python train.py --hidden_size=512 --num_key_value_heads=4 --intermediate_size=1344 --vocab_size=8192 --hidden_act="swiglu" --tie_word_embeddings=false --learning_rate=0.00115 --beta1=0.95 --weight_decay=0.19 --warmup_steps=308 --max_seq_len=1024 --doc_mask=false
Each number is 500 + 50 x the weight over the matrix's rms, rounded and kept within 0 to 999. Layers, rows and columns count from 0. Numbers have three digits each.

# up: layer 10 MLP up, 1344x512, rms 0.0346, rows 757-773, columns 128-255
# down: layer 10 MLP down (transposed), 1344x512, rms 0.0332, rows 757-772, columns 128-255
# gate: layer 10 MLP gate, 1344x512, rms 0.0352, rows 758-773, columns 128-255
up757:490529530603428507546550511502531445534506613458545539433485535530464505464514505533545509500433518467493533461586435436595543527439450534491509503457512533474446529519449541510484481490441549454523450580538510470562490488509564495546496484490503583530424521489580564543483514537454620524480532515491417530565518523436528527473474571466431535510528475450498414441522419474542596473596
down757:497548549529435430514368401452568538522550529567461506484535457513440510502518488511454508572503510414505530582514497459502501470535503511506508568496521519453498535510577544479448524512433563548440512445515505458502457481536555599502495580575604527450517490426479542470509458451578408494518526588546483493487605528563476503553544462500499463448485498509446526549464544506535459473497
gate758:531527511476517476569466473468484473535541575545491474531426535531490521449503430438485546447460611494527558549506476455468482497405454519511557536500545549491419510469533443478434444492565586480469597530552452539491589552482461470520545555482457480563568464452510550517552423417513553475554535481440584483494503510505542431592455519450495580559575518516514502526473381452509548488470
up758:485467507511500519496456461515504545548440456446498556537592544515571476467492501482605497538422519418532521478526471324510504441436399435473595500457549638491433655487501506521517513448523504556474500503561524440472603443460510450370518507554560577431480497457591526491469536506472630489535498455510472457479479517550555455527600523499456500508456458603439513452486475543580534491564
down758:520425534509511510489571459513482447468544497477479503439491460577466480517499489460489534566537499501468405492537488560465496502620538456506532498496501396598483583506504547470503544549488502509498489456434502464546442475491536487500607480517433535486407453434525395513463504533431490522557525458501427450507562510396507554477462475451474500489553551397483535572604560590504462478495
gate759:554474579482469494466553458480504421478579530534522548509555421516529508520507555600489440541549428577452487492531452541567498544495414601485459523523458493508546439496505579428506597486495514472555467567537511530552542412576480444497500505547485501526488525507458497535482507483473416566501500422567503424556560410534439475468474571504488480530550623496487494556481526507474511512520
up759:425470583509554519521482505509510463528486566441529505474480552437460460445539483504486420442483431570518533485529494443412463436508553486535556535444538513455534431463490557489391408487529513469472511452432589453509562394519481464459514581488426444604505594473537518513478463500455433526575451411542574493528461468548468497546575470497585600537525544586507486546500542547557588478512
down759:438456517535519507543509483500520489531470480497489506489520579518471515537464453566464520481542514531552505469481539445542471467557464479444452586438503521477480419418513588449462489529479522524472539465511439503480526538412510443435518585508456467530507473477514502501457526457515610458417518541458484433476500485504442445412452531555478424414522589481562491496561498516529552418541
gate760:429459477520393555502500508492560485494519573545430583588511514456564484573484515521554469499336621487502464508438500430521460511389345545395433482662550460459416489563496566405517497460474521480539549412490534598545567552536579540540451565491498539529456600487440485560481482501511524492608519434524519491481535425503482380527516540554529394506567480470561420506489539507447468425546
up760:585442541535456509492426477609464393495442465643479500472550467436463549412530431430528506539479479485477479519519456456523427583487469481483512471623601476536489495429392466487511474532539552501530459388459591571511475531460521413550407489580598528477465513497594512446537545533551466534429520412501416500481522452467411520541548518503466571556537481503437549509534467596527486564534
down760:537497472562580543494487430494492499606515502483518514465453501473480514459569378413435528587557455491437476415565546477503465538532459407563490544456480443487609535524492424473527505595499484441552399429473460474524547529497429517507522435464439428411494384467636539511491504517438506487524563431497470494532522536384590523460528506471491546477626408537548517487529489516469610569386
gate761:576545442521532424574482518469518499547517532464532533491511504567509444532530491538562645455500477444452450423512456507459518463405414501544646557569464456351531509519501470504489602429586458473531541574463517458480370538470431517447534507531488483490507506490399582446557491456439493576509619509575523479433560486419527524480523511530603457479470535495580469491474512440476523501613
up761:430471510456425434555506557516554524596473435493507560369461440497429482492577505480522404593482479488526460489519455429525539464516493495534387489528455596510523506555486526483429496455364386495524482459550558586514546485465523549504532401481526532497560565378541497467471600498492386501522496522515480544428486539451558539391419488560458432512536487490529422504491520458495486477540
down761:531508491514450550428514457608513508604510457472496635510444554462533555475523543511449544519522463571535475424502587530562500456478499456538475532457465509512418431475462473509468605474466459513462427490531544542557574586464526461588569478539505533573481500599557500363486566451433442405464498525524563546569435428437570494454577488545440531485417529511496523537422557499528546585446
gate762:570449576443456468407543418540478523475518476563529579491478490460549428466536497612505514454537554466523465562430454446501428468474516418484461493466498363480499410628508545429422499397536545497516466463468518532560510489420450537528547563501470468584517562469457510494494504453487554496522478447490520424499506463517539466415463454570554440548507555465540452443500484501536512592508
up762:450493545468538491522474445485519529481568543567474515476564501538521504528514576582517523586515575470478473526540489484547461464514520429580434556431550482551509523513506543445518556460596539492499560532508534467503445518503466483493515557558533405468545521477522525473442465449459470438475460519542481513567449474480471549484488467545552506501522531494506436431477476504595478558452
down762:460563488567466601513451525509446519475487504520593523549489538494468512462466546558475550505486500532410526455477531496504588587445559457440454530390450448544536563448551502531501433476513418579530512534533515442576444571426453401557518557521524434347501540578542502559526506392467443562612482456489504529489538487549425509538503593503487495557527446507487442433500555537518471495487
gate763:423477462498495421413539546563435519525496586482547611446508503558516450449521524525644529500412492497524495457506404484566469453479555585436569557487583532467479516547471610530521419407361561517565541456439567544489502473477567586537478484563495533541481510505436497527518446449555512480529471463624438469523553495484486474491572450449627496465644507495523457523475524517422504512564
up763:438496546499581548586403510502503463500558548544477482534559459526522484559521553513462496534427421535533501473499470466480489551452546341520507505485572483479523586493504512531579485479491461549442515469512452541427503490437507519556424530467468490477575465511491555456461531480526477602486464423478493508447447629490482573473495516546509422477499457478476567487542420571451559499536
down763:368453478442475517429475602562464419471559480479447453537456423539386499453368579456579453474522618592536542467543435555525437421606466435569526502568380474506406489473518464512546521538545563427491519449644566457539479535500480487418481562474519457466450463505436456444462555509509468483580553538420549487555491498512465395478470455482502422513509450574423544443425457484533560538552
gate764:499443499533410557394512536449552430497412502484530481451476511409490497507482566565470594560476461535539512424493443410586417515561633397450401527450482460509428463561483591479593527503510459544497510477516531553385485557437482502474467518465501446450537471422454541453551440496549473563355532458516424531493613537603462429562439432602525441514517604545597486480483526460445473536467
up764:530570514532521554454562467430445495519455458437535549486534523479504501473514532524371515527541669504439441414512502455452475557524558448498498489575542504423501443524574538511541491556393529480488423439424497585595613474449501512519503498454415455571436428563503532483503468486471471541477527458527443566449586464551512460424553503463556544529506521491481424432529459459410514524472
down764:514604477458501532423411602514439566464424534635507574459524502533520440529557479508489509510461609467472415587466493661522508493480464481453607516480569523525510572517480455459497495486504548475391539449480546426556528508523520491543481408402488518477553461568527610483486503478498533561515548490450460440531476518521473498598484520566513423506560420532495505455470454408476495477535
gate765:509526460478561524525520523453453502471633467556495484529443518551551605570407506542509477411501555519565525563447519547467417524509485538569467471504501555554459469489497430494532539491441421516453486410583488516592530502488436533506504583599453563533523525555461454520489531542468532559564485527445571549448521510457509461559480508580498485448475449435526602504533488460526439500452
up765:426559474532507481530534516586366556450539456458535478509502503582475502495501505537499457625467437479481480500496510517516481442528494523540420541466502540449457450455460532501385564508424428468399467542500507474589560518570519571539441457514526580471507516486450581496454560405547550530389604470416460476486527518593526511504528482467510377476471502483522468405417500532449428454465
down765:600497480491444515485470483562508512408566577494492447491515440483524504519515468382525413493528410478495474462575512517432438556503438551463528486455542509522616499546518502519484517450565517469512509524496473522520491513590596555554454505491491482564513485547537438498537452381475442486471460555416524462481416521646515552511501443528515451440519521557502467451512486529546517420534
gate766:459510480401418551528417493439403523491481446552459481453613488519558466562468504556417450534529537424569463486354512476558421491481528576388465487501513526434498499486347524476467439534519509484467555529475433481506548463571547435541578528533655514535501602491476545555580488454611528563459480493579457446581467393400509544562496535555505532432597559582505523540472449407499516422448
up766:408383525432489536512477501505548521527471437539460576516441446480505470405527520443518531546467544502498523492440427476489519512479539560507486518531523467449491631571502400541593559446587501561427425534510505504477494472502555546608559465540524439590479498495476459562464486482511458608472591462442470540536509412495539539576515505496472471510461452440540535493537590518387499488449
down766:511388532450483528442411505468463515469484475538532542397515560463573459504466532459499572582561679433531565492456436512553443563534482567439527556464559430482535472484474520472612456525585479424524481536661516443447440476451592586492498541570571466517487576461460493583533476524484473451407495407548486473518577477492449476564486505413512525462476579582567512553487478422461497424522
gate767:431442409435495444501565446527419439399486469459504477485479614450502511512402521555437537496459594548491495511553447500500522497424527506479584481552404454553493486595499534569612514534568470336539533535435645511553614486470471473492504480488535509500517437431513581491504446480486487607534495546532501437525425459604526500460422478520524400484483517516570508427442619483564280457478
up767:521529502469437501501568556471554506487480568533563518489544571576571453491573533377526480520494469472409498548438469502496469532542537408584470540456576469479586543529436458460548408494549458428457545483409536569458477481544467526485445546553509454456419406563512489524485579476523521420493473494518524541504479545517513492412548496437633504444422400488434622536445488344529472463482
down767:469601453548515436478485603497558478551426436449528509552578552601450577561414495438502469524444454486450544555393566505559468494428549478525501529323445483479499443555435424577537493576526468517429491483498454498429430510499449497582535436455533546545612489455574440511526571484527552405410362515543508404506449563433616606366498485455574414474568519487440499480464484536379502466584
gate768:462475497510566520452499534570482496468438587576523453521480475518543419448492510481428527519535441465452478485394490526500434461498490484370568540520543427537503480455391428506478525502563500480592459663496552473499545480483612451520479514428534493600449492517560529392478518482482545550517526552379522474456493537492466504465368410460489476490583408459582474434487399559457550556595
up768:500488511498430485496445503464491420479492461412517562638439408503410557523458451584350466500510471507517530515517509519475555527511418516562567469528468492479537346502594486473520513447535557506535478530571536570571522441539465548597503467473541471607505534494548522360476465515442529558380501416517486417528441443530528486440480460451360500573560555598594432445488520486391513530486
down768:564534516509489467476565457412546472540445467556452573515472494443485564496472513577454473551509497591534560463481540477440560489604539521520524463557523401462569442444541452439443555536467531553490507472593466525487432541450548504459496554498474486516534510496485608560508577533472432504533454538554541575529421457492440510455587495527462499589538573497434466477444486523521429576431
gate769:438433436461448527422488507455425451527540441509540539547452467457408525553508520524567532489400497457534532575497501476490495473463552518494503474553448486490512557481450547494469535446518487456512482453488481439522581369363481616521480516520353474432481524420436501545430500464552530521501505471494563468402557463575555606582501409475531519471505501626505438569526496437503536590587
up769:497559522508479545497441372480492455521443404545548462538485515468568561432567408524475465485529517528464451522503515515480538452560461412391393460480480424453427465475490529441498485544552448542434434381536479496433518502490488515534425561418484463580431559590544544578494497463524459469540488567505440505468476534507476480529523467553566490622546485474523638469577433453597534514570
down769:513423477424442532502524441403520458445525480575522451545495539463457534524563468475585564452452405471503514526516472569525557400405463529497445495477453522495413422586507524439468523495470411511480464420460538481586567485474546460523510518484444511490479453406540421560466528551520523490452498484524442501512516521608514520492426564517467528491484459523435538445585513560474523598502
gate770:501387536529576503604511507473559437533494421473471577426520426499527509410458497570551482512464556501476532506461482533399503458504468513318476365551516487533580462493539538530407558499515482629525459602552490461506476474578542512592459461463487605479527575526560471562451553617529517477576472469535584571509559491408512444456474498562473537579488529508467522554486428493410507527401
up770:549517495441469489494389530456474473534553495448479434528509485534555477453511427493514535464570530576442507493497415536464543507546532451489417455501543572526462423555475575557548553647469526583466457523453594527515452468488546457425486515507506512548444535489445534435492580506474487470601501464504524439484507517504442422472522526518541421533534561528505407439534405501448490491490
down770:511515560455513496466578539603571520577468497455513432432585499468478575390471518547491525440455556515483480527509463531487488492439485587526491465488420483399548530599508515461575444438477467529525573549441432471451536435517440452541419495575456500506504466451578476536547563469502505488478488557438503404493500544483550518538451565472485466509419485500487528485438535480466447516474
gate771:516450578415473548454504556408558514479507443486509513456430521471426504472564523516546475452480483515457641524481574441563559490543444516531548442579510468444496569450447595494476411541479517462486534488554527466505503533521501526572595578355531510490498561619540506510413499505483453521524595493360473512571491456553595509526447440529586440411479500423510534533460507524514551402496
up771:471575481561517419581505515539492455568479645535528478499527469522545536578339489538491509637504492484582386513529419592458488496476575512450513560479546586640522506578461400562579552428488482519536509409412476488571503559520443556412444475607499477496560483461449467529520412504561554481439430486552568458428478549391473470465568531476389538641612462576473496428518558484454473517521
down771:505470571437487520474554490450464489440485410437519562496470540481458484453558497561568507405528492540446613444469534461567561497474470512594526419506473477406469482462422562517489452533550511470441480540515486513423491472503492536484563509367555464437454537551518547488502587511440486470523549494456470580597491443554556511526429468498587516428463488459580501511500490470497543448481
gate772:430451480517608520528522511462581519503525531457491514500478484519477437470507521591523463492498488502497563501487594481522421439428593556551475514480532549514496547596589537468566511482497483464557527536446473464457471461533505507511570433507453468562526509486494497457504512525487503434496514413465551484558498547490525543531421519540504491515509468517495502517467454465503413480503
up772:499450486478420588454502448483477546415522515575540488422477586384452446501444437470544546555567523550509505479502465418506473497517530430545488507556473464398523503530504428471554548562534511419530535468520505464443472480539510549536450483552556449434419429443422529532529543415531496565485502559517479421383518515467472471552508451439463413478495496475486563477514575557458466528530
down772:456479488530440442535515467506572554487455486528589553503518511530496450526498502486423454447481502455504495451639504436516516493584562509532552468440473553493428508491529563485553439506467520552477561485513473495509546496568516484551533465462440474569458547492481484523529487528476496504465468526467562433528506535419533532445382512509527452505561417407517519559364454336513490525565
gate773:503514629485546535507580469501551495530510496607535541438552494473494494503539519517554443553544454502528527557564425452506610501486453575477470488478527567471503505429430378471472585499505416495511457524537421470570575535460516545552496441507522491548529486497492454614479473483361381533455415484563524506484449598406527584514526512504540487498529454512466512444551565578682454574479
up773:471455567432515466511560522551537536485476531498506366476461524526458454492482539578562484486516551536551499509530542522510556513529486495487635481501444536491538477455387477494518516368521467404558500577520519521632570537464573604534506466503511567488515440514501572447498447430417401555430466501556464470495499568496554516434562556523529466510584476526468533438459592561565469527500